Weights of a small GPT-style language model, trained from scratch on English Wikipedia.
Size: 6 heads of 64, MLP 704 GeGLU, vocabulary 8192.
Architecture: RMSNorm before and after each block, rotary positions, capped logits.
Training: 238M tokens, 7255 steps.
Each number is 128 + 32 x the weight over its row's rms, rounded and kept within 0 to 255. Layers, rows and columns count from 0. Numbers have three digits each. The size before them is the row's rms in percent of the matrix's.

# layer 5 MLP up, 704x256, rms 0.0653, rows 385-456, columns 192-255
095:109154186185159104142149129064070119089149161118108115153148082148145112110056124159153108101108087069152139119112148071092131114128127166214142174160118114161171122144094100181133128111136117
107:130167109164117116114163156092151155102162088050117115144143179144169162196098218133095198156111134125128145092109133155094102036105176133139175123119136066123076113129069146140132094124102129
098:103175083159130178115091175105059114077166115087166118152097129149128131118175118144101107182167123154126092058092146130132101153150112099101142121175094118164132081192138190154144141081116162
105:097100094181107108098086142188114165063201176119137128094114075171129107209158162102124136215161136121169103131137121140094131133148114136118162062128170115130132162134107104113142126178104102
101:179142129115132142088166147096105110146059118185138101179144161126126128155157123189147153163147098178101134164176123092088161084135066066095128099090030054155145104102117183124127087088151134
112:115154099127086119180120160141094113133169071110098153147153107183119161137136136122105200138144189129106206091057151169143114101116110116101122140097076152124123144097087118135153155155082134
095:149120081116100145159174149091127175138129165131143163105124107114110074044191124116054125116170132165123088147062116089178166131112155192139084178124121147147115155140175145091093142136114070
095:137128142129110151116141163064154117174101135079159067148090096088164033106168116168117116134082088178114146161129163174092186034122127135132171142102160131127167070153181099163130095146113149
115:184153103087073120161148140134206177086110089048138128128131173096146132067076146144165128118099141132115155080104140082099166065167174114122137094138130116140142113086222136098109150132151144
112:040137142091161089169108136083084075111124152145187141059079171120122126138079127120160134154116134136109094162114118112111120101105065161079146130186145102184138169139187103103172119090138101
095:169084162118090129126125229115147109199072150090176163115165149124115179121141110129144106133087150111138124150168187143150134178170133154204232129131134147086125137162187127092136081052106113
091:109122136167162101067174142140105121152101112184155133118184138114167108104077121160165089156097132061161124162168135154079114195148153136154121135109124134130191114115131153154106118113095118
114:147109114090141102072194115084118177121106124134102137169094159130103116090149137132084148151150109132084149077139177174081117109153132137118146104162093112140056080182116141184176102095143182
101:121172134165149117198144103126145166054156142176121128102146190114132111142116198131107092143127092119077127223105118086143133113111136150170141180069093147185106153087149052104211095204171121
103:176132144170111110142143148143162113124109125116114119137126173060177073183190145128149180141121094153178136180100101111146149188134104236140160183139081131125167141131043105131117111105089132
107:071170121154125097122081140082078139081138084187100171114123139208094140115132158106109087124147114148122114097089099154134130119126176165108149159192154173121098112100148129150235190114151158
103:159154096128082126137140160138104161140150101135103053131157153086184096082150147118140107195091121174199117171147180120130104144130108148088095136125061153131098176167102131121098149114157118
097:122168143158187135123126130163057100144087094129133161120094108164163152171127145115086099117100146061106143124135121122145152158096082161119083088146148203145109164145092141180139148116129079
111:167133131134133097099158096078080118114087155169170119109118077132131148104178184166125168144117145153116157159087087199137179070121105152157144120173149122136152114112122116094131125149163143
108:171134142172133111145170158115097149152135172151078118106164154084154117130161113147112122178163142115097159113180145137130065169069149119109156110084055132183130106065124103109109172080155080
106:123113140208200173157166038112143126130190124104090176101145139118120099092145100145196140168186087165141132108141128142140154168078185125158103142123139061171164092167118198081123156125088143
099:131109119111099160064126067120117159122116133113140150183107147147140145110111119142149141176124096169190193068102105122121134098082136071166125117094124160093125117112113184115136125119096124
096:143111081150089141148099133100147099094093101061174100095085159115085124155124178127143164161153122124097116137084132190142100155106101141138120200117135071154131146098108173112160135082126145
101:125140097146082138114161178246129129167114106106085125119110138081177141132061157167139101097065088158129136162143115120126133129128083124104119145112110170174139138137140113148120132171164118
101:105138090173080067135129110097076112072177172157102071130138098109141131121169127150115153151101157104065110100155122171109149138132082120138118068141080109137150197151159077107177102092211098
103:069159186136105162113176173090125115122123141098110128168164089093134195126087063168179101108139114187119135143132103093112066165051099037083156160068162102126105138086098129055130120165123181
094:149132104111157115071098184138089086151132135066142196152114125107114100120155146144160155106125117119125091143136164095138137114111123136136170124109124140178054154154149084166092157103163108
097:124140120099124147155043154076121082150160132169111128112110112150128081206110100165127155113113131136110075135139130137217147139200141136126149185077102111136118102077121147099141142210134141
103:156132115158154134165117163098156129106150108115131136153085155094091125174127109155054156027113136096143146142162093144052183168141063082166149071179093087166143078144144113094102125088169095
104:102142183111162141113102184105099091116121140111104112184131126096124106176160155082160134111114101108114119151090140163104096110160151171126140108185115099064141050141159087105156108086074137
096:161077115075169149106178103079103145118142077099173169135139101093154098159171172197117088164130082124142099069172096215110108133157150154110158167015143146105113110087144165138086131160143069
090:129137097144105110113092138110118124137110127112182131101186189110199202134101192135122103114106152133152172177093147072082171152084151075127128160122117139122130137136161092146141135145082083
092:114080191170117110124125143157107114161126144207155148094104136206130111102115085089178121150107142148156105099089111148079162053129110116173159123084109148123202117153144090173090179081132160
097:159100165150141116131106119042130133167158160162099107161149128201176050141142132085085081129137112157145156113148104121143122132053105108120175106177153125082177082171174096130187136125131147
099:118055139111108134162154151072102132167130110151082107082102184167148114116090112156127139087112148109143158159135154158129142153088144175149138129108155177098091130147086113105129192128177129
101:171190167101131098104128127080130086149071084141116185179126084084091135123155116136152099194118110178148170124114110102153149159131144068146178113121181114147076071155175097100107153137156149
100:081136125118111125112127108181129107130090132139106084167103139130173109095195115080123149115076090123172155050166140162141108128087110101092112147168113162120101148106078074133124181111114112
094:134111113157178099157091156126068156124117156179113074143142127142078151135133174138134069139132127137120153052122105121121135176121113161142139144174100094175071137076139127142071119157101087
101:135196090151086128078137063088092106118169138117118164120110114040127115125115136142135133148118186126161176124152129127170087147167160086123193062115158115138146133121123130128052128143122118
094:089164149147151150157106181117118120100116139083141141152165154132138151115169094104127098110081109178133094132163139088086185144154124121126071125154122229057110153068117118067188160093112073
094:100104156142155188136118155143068134110110145117101178103094114148086087112114196151152127107132081105145077146161145110093137192181115122137168165159186122102113114087159131122154113099136128
097:099135132130128140140092186127102201082159108134099103116151148125145088166154159056126127146168138129074106141055178123104021132096126168134144145111149131087107125124132167184125167136140144
101:156118171094127082167141158210086142104137129147186147173125171145086140082159114084098122127157144193132066100128136137154124161141165147228146104103148111145157094094173141042097085138140115
114:184131179127139132126137077085094141159090163095124155116111126102104142187148156148052162114102139175113097126132162165101116117108158125094080167153163094101135171092167156136180175106139125
096:121176135089161154120117120140132146163117124137114115163139201121141143140157136130169177162131174079091113103152079113143141108127125187048085122158153109108162077132133108147091117115114139
097:178127139074117159131140129121125091145115118112124157086186117149119166139115142138130167199131112130108107158153142114154122125126149106124144113157138168048158071101143152102078181159148108
099:123084168144132132191138129108087156111118161132205164101141144149183108136142142113120127190135126140113132104125163058093120096111124123142080172155138054094157084090162137134172068173171128
097:168140120137199164099199151160085101096160130123126138070110144139076112172151108136132103140203110181143104104066175103082122166141186085116095119099069169178183101116113114187097146112133101
102:122116102156117126192127094202143118092131130116115086164100146147138132114103105127125147110158126095129102133118089121148187131122078099119074160116142091118136147198091121151126130127141117
106:100132141116134092158145095128097133089111115188157119086097111138121121088194127120174090134181160165215100137127150144161100138143146140121150140087138115153108150092167153167109101199091158
112:179145044105042151167135072113173123087148158169181223087149119141121142153118128121125136198137084145117126158124128141116159149083139137166119115130188123086181122135073113139096082140156116
109:136138151135104154123097152124166110117185160115108113170100129106121167186131107107143151034137144153101191199126130197120133128045172130122143113123187108107109079123137113101186171125119169
097:089118167107072184072098125132176082121146127113099130078131178187123114124104214110105123088202110128120148143098089186145202110135162074122112127164133106169151123074173179131193094119156164
094:132124125117149152110150124146112104088100132160122103131171116108105092071108141148147127039125140112122141183184126142103139131125138092174162147143152203202096142184133120108121156180132100
095:175134162084133130175143136074091092131114091086140141108089153124086110153101142104108097122195165116152131103071169092114137193141081099120109091095132148106141121150095133115112145102180050
092:113134108126129130134176098115091124100164051153155143071095117092071097183086175145145158146128132098133104088094111153125137127111089127186111156109122115071118102153076140150093172174170111
101:123092149082138125136149155130159128103112061133111142120125157171095107150153171164124121142169123126124159109067101181116058121131119127137111178120125123126105084167102142107054140167164130
096:167122050161098113118049153072141121178097091127122121148062147125151115167176091063147094136143096135071157147106148118120162142154131126135135161100091142085124147137175129174093105144108131
115:125095139142087102158126214151078137142125123081173166185159166146138075086114164070113103124090106129157162128072160068052125145130038161113177145133112119184180201120135109087111147143108093
097:063121154121157105162157117158200126105121127144121132146089201180124140051106128133099121095131117128136135097169124120232175161160148128110143079165138161100090118183165124125100131130112112
108:173117114103138078065131136109127134164149125109101046130127115091084116112120110118084149133135141116123138101169064129150163174106082139132139124150166124159137115109121149071130103177102230
097:122142147100163128152149121103116153129203153094193094083087118119109122099137168069146163142134102169111110146110116166162201107153101133071145106156137137099121126148142147114134132165141091
099:072188100097119089155194057130142097145135127079103176108088101134115089134147079136107125099145066134128215085109079149158129142114139102099186158175105084168138138082103120052100178084174159
085:099201168122099139149184155159090111151160121200170112138099109143175134164098167150095128140088135096135039154149089115060195126118093062146096079118139093173151064071147132096120103131140122
089:122167121091098129106107156152117089133124164151101129179146138121103138161126111141152119174062136088118126101147191089139144162136116135092049156134122085192146142150063139165193125144122119
106:110099101173101142149126034120134155124139124119098167160102177092128140126101138109107136113120027110172091148083117162179127122155099050119150101124177071160165111132110140112107139127104153
099:112150140132090113133173116121095143129122124147145104160177186107071140119143078159087166155136115125109117171097108082131093109130170125118110101133093178118122155123082145113140190132094098
099:092149120154136165139158129161137116141153133122172114072117146162107172054065112140132128202096128125075117155175092167156116124150178122164163144135145112114129047119144207123171089148093107
096:101120091110154083104127138135075092147134191123099116138152130152137145113142099122160147062101115139131121127150168115121143096199158135183139153101147124116164141139129146150177071071135071
097:143141151095124050107130128153174080081147142144096131114107176112123156134160111169088147082105152194110155157085169170122152132150169128126073130094073140223148092149135128172116151117160130
098:121116131064055086120061149106096143071054102072152091118132111124162089113129121126117107121103153117088064115160125158110146118116128136142162103154140148115107161136132096180087116124039059
101:158112158185149118137107137156146191128117104122169157134126110155145121166116139084128103160036170143127135152104127126081114088147135125173128095128119132146124147152193114087142105190155146
# layer 5 MLP down (transposed), 704x256, rms 0.0154, rows 385-455, columns 192-255
069:149088070087082142102115148135174052211120119102070142084112149096076164106164121045142111169149148142107148171142145157170102149092168153079113095098135134080114167104176126093116124155105128
106:111111106133087139094148153083133087200136150154147148108111066138145134086097147168143147118107151156125171113098147126128162100150098126194086094059105113132125086108141122110057051117172117
101:131164160100124102100126092101155120163045136135132158090133067139139140099102134132158101137131163068112074134154089159114154091157150191185096112135140173126129171079107087147056137157124096
109:121095129186159029115079129140120135083073153117098150156095104107118050109125146138139114094139068153187115155152106112124095172067166090074141129152136126187080081088134136121153158152160125
103:156154136116124114097167104125152141135170113116108119115146114110106142146154193104096125163116159114113126060096084141135085139109147122175132100130161130123111139135155062157097109142125106
111:134121181133088156111117107087094115111140128135049112097170112165096129117168159129114097124128074056125150162168129133154139138165111104097127122136075144095131091152086138091169081127155114
087:122123089142138106176109119166099125149124085140135131154179122150168123151117145168138151171151083083113199137202167149104154122119110104087137127158173170143123148166100096163204128167163110
092:166096117163103116138077130169105123107109117142094150116158121149113169119098129074174137166115158126155101102135111115171075175103212081108090085159044098098106196116105128093125150112110117
117:134070189153151127144070102146085153176102152172168146137130087139107159200136136035132146173136131163161111186133117151125091207097104137121075170127115198162116128117055117131143112136125105
106:167131145143149138100137124067111129107121132085140139181108153153135160146121085144103139119116106097085137065158130100111087149149140123107138123140129167086117099052120153126125184118140159
092:130154105145165149111128076172126151058136092129074121092116061144173137066095178138180140125166097107116155098117089166089095121086134113079064142136116100153152085086069109136081108127138175
099:138123139159072129216105170126168154129169109106112123138103142171101095086112114139159128116109095167163093155162190096147191117114107147096088097194102124113120154127127132122155127143116144
111:141191106121161058143165028157097153113097158140082119154085176068130172191111082103173159119056094168170114099100089150143164194151137142139136110121152132153146126158148136154121094119096135
107:135147089111104096152154105178053170092104135158139125108148104108162091154177093131146152156134179147150094117118136111089129099164114101179136085176150082166185085121084136116121151123132133
108:138120118146106109092146091137115171188074123138152155153138066169136152126136147171151102177105126130109141113129094196138121161109110103090168073135127072135155198125097090125113131129112083
105:139128159128080106133092096171113159085173101138153164062074091096118180180161149145130086124153140137089170121117161134076149124147123069125060081143154131134152119144144123097035110087194085
105:154148088081101125142103131134117101140111157058140098111080137091094145131132125139140105119089166150151144147147063181096094122095113129108139115078120127147060094123102134148137090120131063
094:114091114148115115110151119102119098110145126146178110088133123139113126161100143159151197108138130117148129116116157129160125125192152162135153180152124142111095026100132135108142114096086151
112:159107140111119128141094152112180097061099186129093174208129152127147128112191050125071206089103152162130151122071131205125143152115150104129150099100082122162167165080105135150021174138140095
107:172167098129101114126089139205126166103163046169125165107126144157149116146170098117122124190088096149155141106179172099146128146138078140146132161166164129119085120148131117109184146155154098
101:137075124133186080192130144109125093105133214137158107175121179097060121099109153150118111096102104112173097152149143086110106115088070152086115114119153141140094080129154060159128130118114101
105:182129114100131136148114155123124084128104128137088058076134153125170078132107123184112090099131113152165140153080140173119133112173106130108164149076135183135146123154153156122149157111126109
096:106163158091105072139166098102110114116149156108107142128100084120133152111144145133140139071076111060170102075141123103082161139083136157128136095133155201119130102176167106167128137127130118
082:129117146140149150142121100121145125094143105137120117085133072187174109156075107086138114113208123129138122128104136136103120144123023075085112151187129070113139129121152117209012155191086129
099:178155154106087123118111150112137109099108098132139158120170201156148171079140158128113105117140156085185130157081136128131096188105148156184207112143172147130135102063163114101095140132106201
106:142167102110113128143068066108113053115074096142133200084139121133120085150117137064118094196112085080109113132072071156114171141147113108135124108108124078120124132176079097127124112103117050
095:120181116117132119167167087156141135102147152102049132055176194126161087173166140132116094130087120128085091107108095088144100146141076127197150151181070112142152144193084149099112077129089115
096:105181158161131072120147160181146158084124142133132131153150119125113121116136146138101138163131126137117130189081099110058089102115056138163157087176129175105154153144180101108136178112132143
105:088132109068144139093101116129085100139170072105100098166127132173112083092180126113092093145173120116094103153140155103188150133130144167115116089095131180163059094137110197151142109133146158
103:083172097191149151135162174074118107145096170118115139188122120105135169163119159133102150097117166124164121126138142113167099099050175090157108128147105097091166141105086152095149131173187100
098:112188119120035099156096147172101112150109157168099104099173158148056106082147105082088150158191171148152157132089141104139181123099141103127098123176098123133173099117149100087157153182144108
088:104153051132170109131112127157141148161107126152107168106081087177112089107093120138130141090113081067162078046138149181074060092119076167189120165097146152117140150089087104081125153087115129
093:128143116163153208127092060093179194129158133120158102128107066125126114167095103169079106157140182100136161067129113112146082159144157167174080107179080139116121122123159136079141095166075143
098:076133058133131075139152116167145120062094093171174186107068136075116130159108115118163204126050127136079194133132152103115099099153139123174077173051126138223087111087083095136102140130099135
106:089125167140129250160094115145117095068115114145203163151161064128079128112132159116107145150158165170139157128152114128121092102084078159088084119103072100186117180098160145118146123165121135
107:153087137118117151103079094144105185092143170076155111190114183157182075128080090103103120054091186124089120122149120143097131120190117140156126123099099153135115068119206091133097098134127107
093:145134094184160155168106081085122130117110101131145108105150106153071176104127144147145125113191122093136093162133119155140138102102126167126148096083135133123074126146103173201104163124109147
099:116157167128100161129180038105092119139103097060133153156133173157110135133154080126106130083144121088153165175161041104094093118138180141163085124105159200128152095138135107067102134128133122
099:131151148144124108177132090104074078071152078134132080067124160188151143130105105092117111142174116132071114069115160110116183108093081182119108132104170129134139182137097105139160125123091108
096:202038104178090158122128045156135103194165121128117133146098134108084075178104122177114101128133133061146127143093079188126080141143131079147114166079054131186150095135136099131142133149173187
089:138135127121066131060148113114169080093161088134153094098088140126152128132110094113104154154149204153135137146101112178161072077113108083090158158104089166151127156114144143156104129101140134
091:170143133133104151096165096120104099222121146120205142098132085142125149115134098161139156126109089173135050124127135123145207069116127146084069130107101127176115147098160073107131088101114102
099:116113154202100129124177117144162158143115077164126174093171069160128142066121118174146103132146141119137164125051123165130153113148114099166160155141122152127171104171099153099146102148105069
115:153153110134168108094148173115097177194126082099149107095183112062110105091090144081127109093124133182154147088153134151119152125157093057115060111120102141159107104052127116063099142113130154
102:069131109106100090187136098214085124092084107166162166139120130156160142136117116163155110187111134184114123118078166127131139140108078163148160110117155181155111143100095107080122115133111174
086:136171208116188140085109096089084140089110136130135141083120164118097093149096134096122097105125081167090151124166143095177073135106083127151112129118047118160092175149084113103115069130105128
093:164163100095165105063110149129142062112179087164077128154068124103071141127107138062191167098144095163093144160126150116190134106168158155136141124141082127115153110123154163091126192114130156
098:127163115148100138131081085095110187161097098142118139147084160128108115109115074209140084136090133082130131095148083147197117136153085166140157183123176101129119125155149091111132080098172149
091:107132133076124096156144138089097097105173099088147100153154102169055080190172142062124072075124148100142171159098124146162142129088171097176077133203146127162131117185105108140205173159141153
109:099207111118097129099129132149169101097165159185064104156133173132065145080143187102132144118147172114129118154156101144135052084141118143088104138148116134159088124114122138093169111118121160
110:149142137119173135116161115117141177062112094144089124130111135089122169104120109123116064112154168116125102089140117121162125084179132110105127081114158167159148155169168109157115081162118113
107:142205149174147151142114158099161174095090143105118170156130104123130165133140085097193182120130132180099121119084140186154166154162093100136151189138116097107110148110156109120061105123100159
096:087233142134090098134200085078146161164115166101144133155126086084109122104144052139144145170130066125123095074157142137156119130142065092128111052083143132114138118184085083151176141133094081
096:143118157104144114179172089091125146124138057113114161109090219155082169101141141147168154175163128121156111111055103147168098132153125158088080150135122033088165103085144118107087094120097128
097:109131078167176121104087178193158201094089079101131140119115105146158166230131116123129139080080147161114104096147111130135199059146124178104140126176140157135145145099085106123157113126105194
094:116111212116133135158150160112143164105132156135148068113149135188165165123159103094115139139111160140117107121149168121148168174064136129129182122126124142151139143083231117130115114093093166
105:100132160079149182128156121152126116148136171058152109149068157086141176127152166072167108116091080119152086088135137108152137144194154150153151133125096146110119152107096140174112149109133085
103:086115121117103085140114078133139088186169116129142110115159144104130104124126134141181095078150132091165139151135061173170135090117160136123156098172113085138088078090138121078091141173131139
110:131073131158137109094122098141102102144188143105104107173124136075156120183115138071182188059126158125084125115201081142085107142175154140095112127082115117120117128115174108170102119133122120
095:173119142166146124108151115127095107133167174054139105159122137125030106136134126143181121091075133106139139108087070160120095130137083103125192113126132078167156107122130099132125112104153159
101:102155150169116102110171131128141127131181168117148129167057157145137128199127136141105172136154125126148109102156140085132069125171124176118149118091163116139117131114130055135150167056075106
105:136127083107149129194141091164093101160100093133115120187148098131153073158139107130149150164131129106114114129090118120088106139163100158131215116136124116153098155090154090094085105179110128
101:150113117068130078107106118126123096169135145110176118117115090120152153128130145156135101113056144127178089172166082134166106135101079158188123124125147128149147138141151097110177142151094189
075:118106105130149095093135123171126187080071137073160191130122153188128128090187100072155138116144146134112182067087161153214099164128158162142138140122091164089102160173151133165131137146082152
093:130107098125133085136126132117109142091109106131144083111103161127185114112129070147132142129181191148120177164151127161099112145122132094123136090166094167105107110134113139159039124115111160
111:174145167164205087159189166079122125152134165118146149139120144134122100134095089123116117124158113118102096080154125100114168162109123176139184176111124154133113109163125132133137093142179128
100:097111218063125122115103146102087108158181116155156176137069126059177061144172156130152122128109160151103174096116129195136094147155153136154132112151113137060138130125148080135071082124135114
096:125134086099116123127089180115143087138099171175101163162159127134117078113209113138105071083139171134177160137129128035116093153111082103135121104095133124132132206145142095129163176100164164
100:110111164125114108151161057119130172084117080125141152154149140091106121135130151107073108158155138174175155131134168148071122120109141143120143140104115169132066172137174094080138115145127079
097:072076140128125136116077098151146168153144104113120154129152137115115099136102122114102159247161142108116083104162163137187085074084092145193169150158164125082100169117112122156153101097110107
099:106140150148178121148123126180118115146142173151145159134185150120120061130134116173120161083137077152151101124109150090193165101131131109168095168122129098129135111116156160109215152149159154
# layer 5 MLP gate, 704x256, rms 0.0635, rows 386-456, columns 192-255
104:095177102167014112085092133106213107200120143085123094118153139120122144116091167151185171043144138131108146136088119153098162116100171173121077109085110130095078132116090152152085074120107143
104:103161105107197131133108089195157101153123147108127195122106121085102130129149129108166073162106121132142115126112159168094135112129181113093120114160108109064083104060129102130116123098142142
100:146197185108081180107133120098155101128127129155111152112153107162103143132118164148085147139128113170121150112156135172140123150200079088181072145154149124129098145199106137033106091132115153
104:090066114100114095139138091166141168061115159109142182092204154113061090094153064119148138105131111105101104112106138127103114162126133114155091125158121164126107130131182119176096075092136146
107:154113175142100101113130123127201124149135159099143122103118142179132146130109131144137121136157104124048121107144079092174131146144054112153117127133177119178142152145110095072158141131068139
099:157204093168119108166076146112165117174105095138198169162155078120128088212107125159093154154097105111104129108190134124071145178126076155107103124140107143156126172168129127120131137135141106
094:148106065185111122128145143130135136114108145139154131123107097184143110119087113102129128179109118137119117150157171115106139145150168095127116150185129130071154105138126102110104156115146127
108:189147147114165119123091137117116099142098143194110140129129139182112168178130132098150161156131144170164105124125140150124095195143088103099107139150110251118068082158091126106127116176112084
105:086101143144147097128106142116127144156179162192149124136095165041160172141143161110121071171132190152143132098106148118114124023167065162160139097116137113149144170145161067108145093098179140
099:172115067186086131168148116129130154141133138158197112126104086139164141115132106129051117149136175218101131154090093136167080152161157137113204061141126077108157204108148121118142074180139119
097:119121128142157133127082121133089128146149151092112135107103068170154172171129143167106090115111066074111134157130119127112117122152101102116154109128152143120169131131106131197147183154155129
109:106129128096082119124133134128074151097076170131106138154101165117108217043163097132182135092145118120111185093094088095161119184149142123132135158162145103156138131133122059146117117182077125
106:138143122130144124185089106098121147154142124175120097113143174124124075113057096193098123108121084136115073158195151120100101085155186076124080134086170106124105143132146137093123134108103156
104:150148125104113137139091162113139154166140083115098090126108119077127123164079105103116152089131120115137112145109108114097099096077101149126118152085075181105058067143101096157110142164119162
097:168063205163129151183111128147160166160065033107169077090166110093075140100103112153108117155118119098113155148135132125095178135095094104166141138090108173133153143166106216127145133133152152
097:129096209164148174108105066160135168123173108144131107103143114160169082153124124122106150090072083129157138156103180124135151121158110150105124164130108122144129143158112122133090139144155162
099:179135112139124094163080172160154108179092108178136101089129131155144072179095077122125129116116165174088143103147111188157148109138121140147151152144151093076136154170083152148092129081132123
114:130102149097121094183142071121154106127176064158181090087100130128137212103141167080172106098098086132158126122134155088089137069118142104117118143069132128162131111155138073134131197129123097
107:103114134090097124095127119156116184115072147174108123086181104139069130101121122104128109178102104132150121147128137121152139101149121120128152111130100194090093103149107106117164108148053181
108:141112131168121136102172113121114137160079161132115158134160130167103167164146154174120098132142119117148132115101073121161105137208114173114110102123130140139142129160120115070150172153141071
101:092151129073071149108093153144149137131155132118112109139164187153147090089128127209175160162076103113107134166137125175057121123079123081088110082140099137114088134097105139140116118109065085
101:187087169171160090118058123169136159132118155149161112087105105117091150125152077154080113094158093138153139105162079108097080145133142075117122162148091102166152132155141134074131135150060115
104:171128124082125083184130088100161098154117234153058116085068151154161132122147074129098070159129144119152101092133227153129224119125084148071117165114058122170143101109100120105128142107108093
104:101179158133149086117110128164133102129130150129138136121038132123058102126116126117130101133154154139139087140145079143080147115173071115135121075096152085139164081092092128120106142098191059
106:114099122095164114133141133149139173122174081131166112169099135067116141133137140093114140091109132165135175121159154105116117137127123170113108141121143153085088133102152139107162177151111171
096:139151147129117132131119124094101106149116124153121116181086090165111156124132089158150130145124109126106163162149124104066103128147160201139119185068141137167077147063142121092170131164144135
100:159109103124096181132142086108098090211135149074114114131103160129178141156142110127140085108161111102138100115109146089170175177200140116145109112085139139085132117134103128168123110114142095
103:083162043113132145149124099114146094174088115103144149171139156095111128099146117130059052122157099140084091111172144099186169123143118201076135116125104118128102111113112123145121104138110168
103:097093116181122175066128079112145148073181121110148114153171148106151121102135119131180111091069138140213147132088105148070167145181138111155095149086191161120124142125185102097131152164132154
096:137111098178078109169139082160137094095133174090113091161081134113074083137125153125095145079100181086091108113131139081134162087184114124104085124102133134073098155152133084153114123175120080
093:122065136105094156182084117173137112159095143113089170081130152159146128132157135145093109098088154223094072107088129115216204143093154112135125110189100115109170119158132174111117140144119125
092:100110161138138112172160066101101150161070101178145128210129138022179069076068142148105151094163103135097137105124212150088078127128120169142106150127109101171108177130139160131167148164120179
097:186144112148124182171141146136116074155148116126110126143071116174099175154102153126130128164126111099156088124142113097133175121178097121135198124191156136096149185057134103135142116171124136
100:117110090110074119153118078133091073160131081151181140106115130119132156125091135109129126120107116106108146148104151149114076170130128083151124079065142167138084159142104161123089126110116057
095:103109153129127135083104083104197179195188175084146117104102149122157167095094106137160113144103117192163093112164146166132156106144111149098108162099111075023139080151139113103067121142181127
101:088160133085074185113208165130137125146209143153116156162116158120197085068112117074150154137170113131168119120157164133095126117150115137130121172121109151106132118116181121130191155123111160
096:129145111127173158125108156144098086093072196133128192166160104092088114105090137097169193150139101087152170127137151147162146083150090178158153111156128098127099124121097162177129086151135158
099:150138117098117129106134148121133154162119159186125141179079143075093135061129186096163193137125120106148175144145146109111112156179120108118102082118116133129122147138103147130063112098122070
094:228084163134152146157064093186085153136092102054183156112117123140103135166084179094116138188162129116160174125123111145131116107141140132151159176136123142122050166164131151099132129091098113
100:072092225120135134204147122181144100127100144105095147144164067113135065165174135109122152127141074108131121084133157135101133112139092197128118095132112127074129161117183157119143148130171120
094:134082139127091145131139158143060127193133161125157154123132141151067198077167178136109164113102086150153077114134106142157186146175143165097177143097131112137127213143124142092148096144161073
104:143092105084102111141098124108197120125146120148135196026145086120181118164110152143169118160121095115116199118126114145118149162140136087087135142162134159081161138192106120109159148146120094
102:083101144091160155155114133159141155144114166129118196048091132127126138132126166145122087104072139088147134219121152139113180120164108151218119122161219148114073092188092092143091095127146143
099:101172124109087126116106139138075124205130143110079135130112175062094093123205092132118144114140106130095124155098085177093108120124108133160141072079119135156171109156108131180111157107105133
094:129089063143114131121163169109166088157113168147157188142142104175122184087106135187150152140073140112193174153123104124082147129137124131115162138154175128122127137127156147127172166110064134
101:083105087122126117147133099116146107147076172115167099091163118136126103123154178208074108151168133145105138087135107140091090172076083141144105185127195114132141122131150117143194091122132091
100:174130050144156071121108166055123090147123123162157114111139119112074107184189159109180137154140100070162147156147143094165136141173103165044142087163064141115084117195118118124108167134158120
100:138112121073159094165146109068170142109169128052177161097167154151158120150070132088132049153158124112150181180131126133151112129127128096113103110179169158108093135090143095092134150153145116
100:106125158123115145091103175127115110134152102116102126105110096136102122057139095113150175122140149150119095142113118107126170157077122123104091117157094099115119138103114103160101151103167125
110:086084137159174106086174111145133104162077112153131134126148128142074114120152123114104196074143170152074147108106069169109153076085097138147151084134145140155172109165138128149081129125102166
104:087172150107136079197163127060104158148093138154144123124146109135137122132120072104138159175132135163166132116124167104191160148184099114161154185125129115137096115102107058129082034136122143
095:154043123145070108155096191078167150131083073139088060130100166154068149142144189155119113167173127109168102147112151125185134150075110059165179121109141130138124108074173164118102131117077110
091:142122106140144136165077133127121140230144126136114164067143086172153108085119077109116116140073130168142134079131124102130179165154155130072084149096145168151141119099172108102138147160131069
098:121160133150155133121150139077104098144046152199093161129163182073067096136108158187111146145169161121190116172114158140117127114133168122128082135054132172106145108154138130136114140184102091
094:130148177074130194084096152122078087180135142085145118118111129147118158092142114126147129104116131133133129065076189117143167187130103183114177094193149153112121170074202132127124097138110132
100:107147085084130112138102105130081153165137114118139126135127149117162140135096136143119182187088113169059079111106108201080113137074179116176111128173168149139204147096071143076062106154140128
102:096106140117127193140169119095107173067145112138116140111133086071180157126133114192127167125048142142092165133117163094125153129193122212160140141117128091127144212157164157159118128124125126
110:075106176168144150127080137093125154128135133148136191140162133167140141102148160148115129142152112159117175160076146029141134143130092213154138112141137187114169157169147141181125103155122148
099:120052131091128106193084126113130169160173128149091100098076142172163131171123107162099100178138162135136116191178140120172138189176138204096092150128142199151142088121121123113124183101198160
105:075058136111121136121140135163158122129081115171116088097098167126141164122116141204142153137119154131134120108171128133162220125119127103083145121111151137151174151056099109117108111160112126
104:150126152093139136164116109106152089139085173189108091068144099167139095190107098114116091104095183125136108143124087174126149117173110149138160102185132137097083158132055110191135103127110119
095:067119132172147146131103118090110104108136137145137090100165176102150106129176117153124179160052191099091119096147147124110086101156137152207113122129081175134131167121118161123124121124156124
087:157126156155115165175088090047157105101180135154106106104129108096130118165128123231084142103118124106103104160144125142059116154124107106154133147133150098154158145091096140145109163090134145
099:149162144130140173136162110081152117180128177090073122150116109138128170151086156127126138161121102103150128152117122121096155133099159188119130073125163123138143197071136085102195112112116096
107:132136228195158104152199116086173162083134115074120136053114111114104057171077133114116098135133107086101107150166130141109078156161092148132109115143158087116165157140167169146095120162063146
106:167136185061107105097107075137181138163096147114123098103156120146147193120110097089088099104167146107127150142121132103132152077130121131183104163120142081151121149132188116068143077108132110
098:084115149186143107126109151132098134138166125138166143148194122077091081153080098114095069146175134138177131125153124056101124119164123126157127151151162130143143158113141142128188090120112099
098:062149142061131172104139110155059107156151119122173104124112130092145146145118091105106165118101125127146118158133094105151111164147138158087174122105101114114086096151101132147133060136125142
105:123139124184073197136167109081127149105082119080071149166100137139122154154110092092163135185174213071104118141133151110147094142152083143133154115167189128072120106127119155146121105100107108
104:133123113108208165124121109105130156131161125141148166146161148062155122050137155109189096156133101114117154100129136113186128148064115138118154119096113141192135123204098072195115119179083151
109:095162099145067096128144122142123129139178139093092154158047144075170108096139118192091177093164059113122129144109115132139119084145134221113133138096145164113113065140077117174162092107111155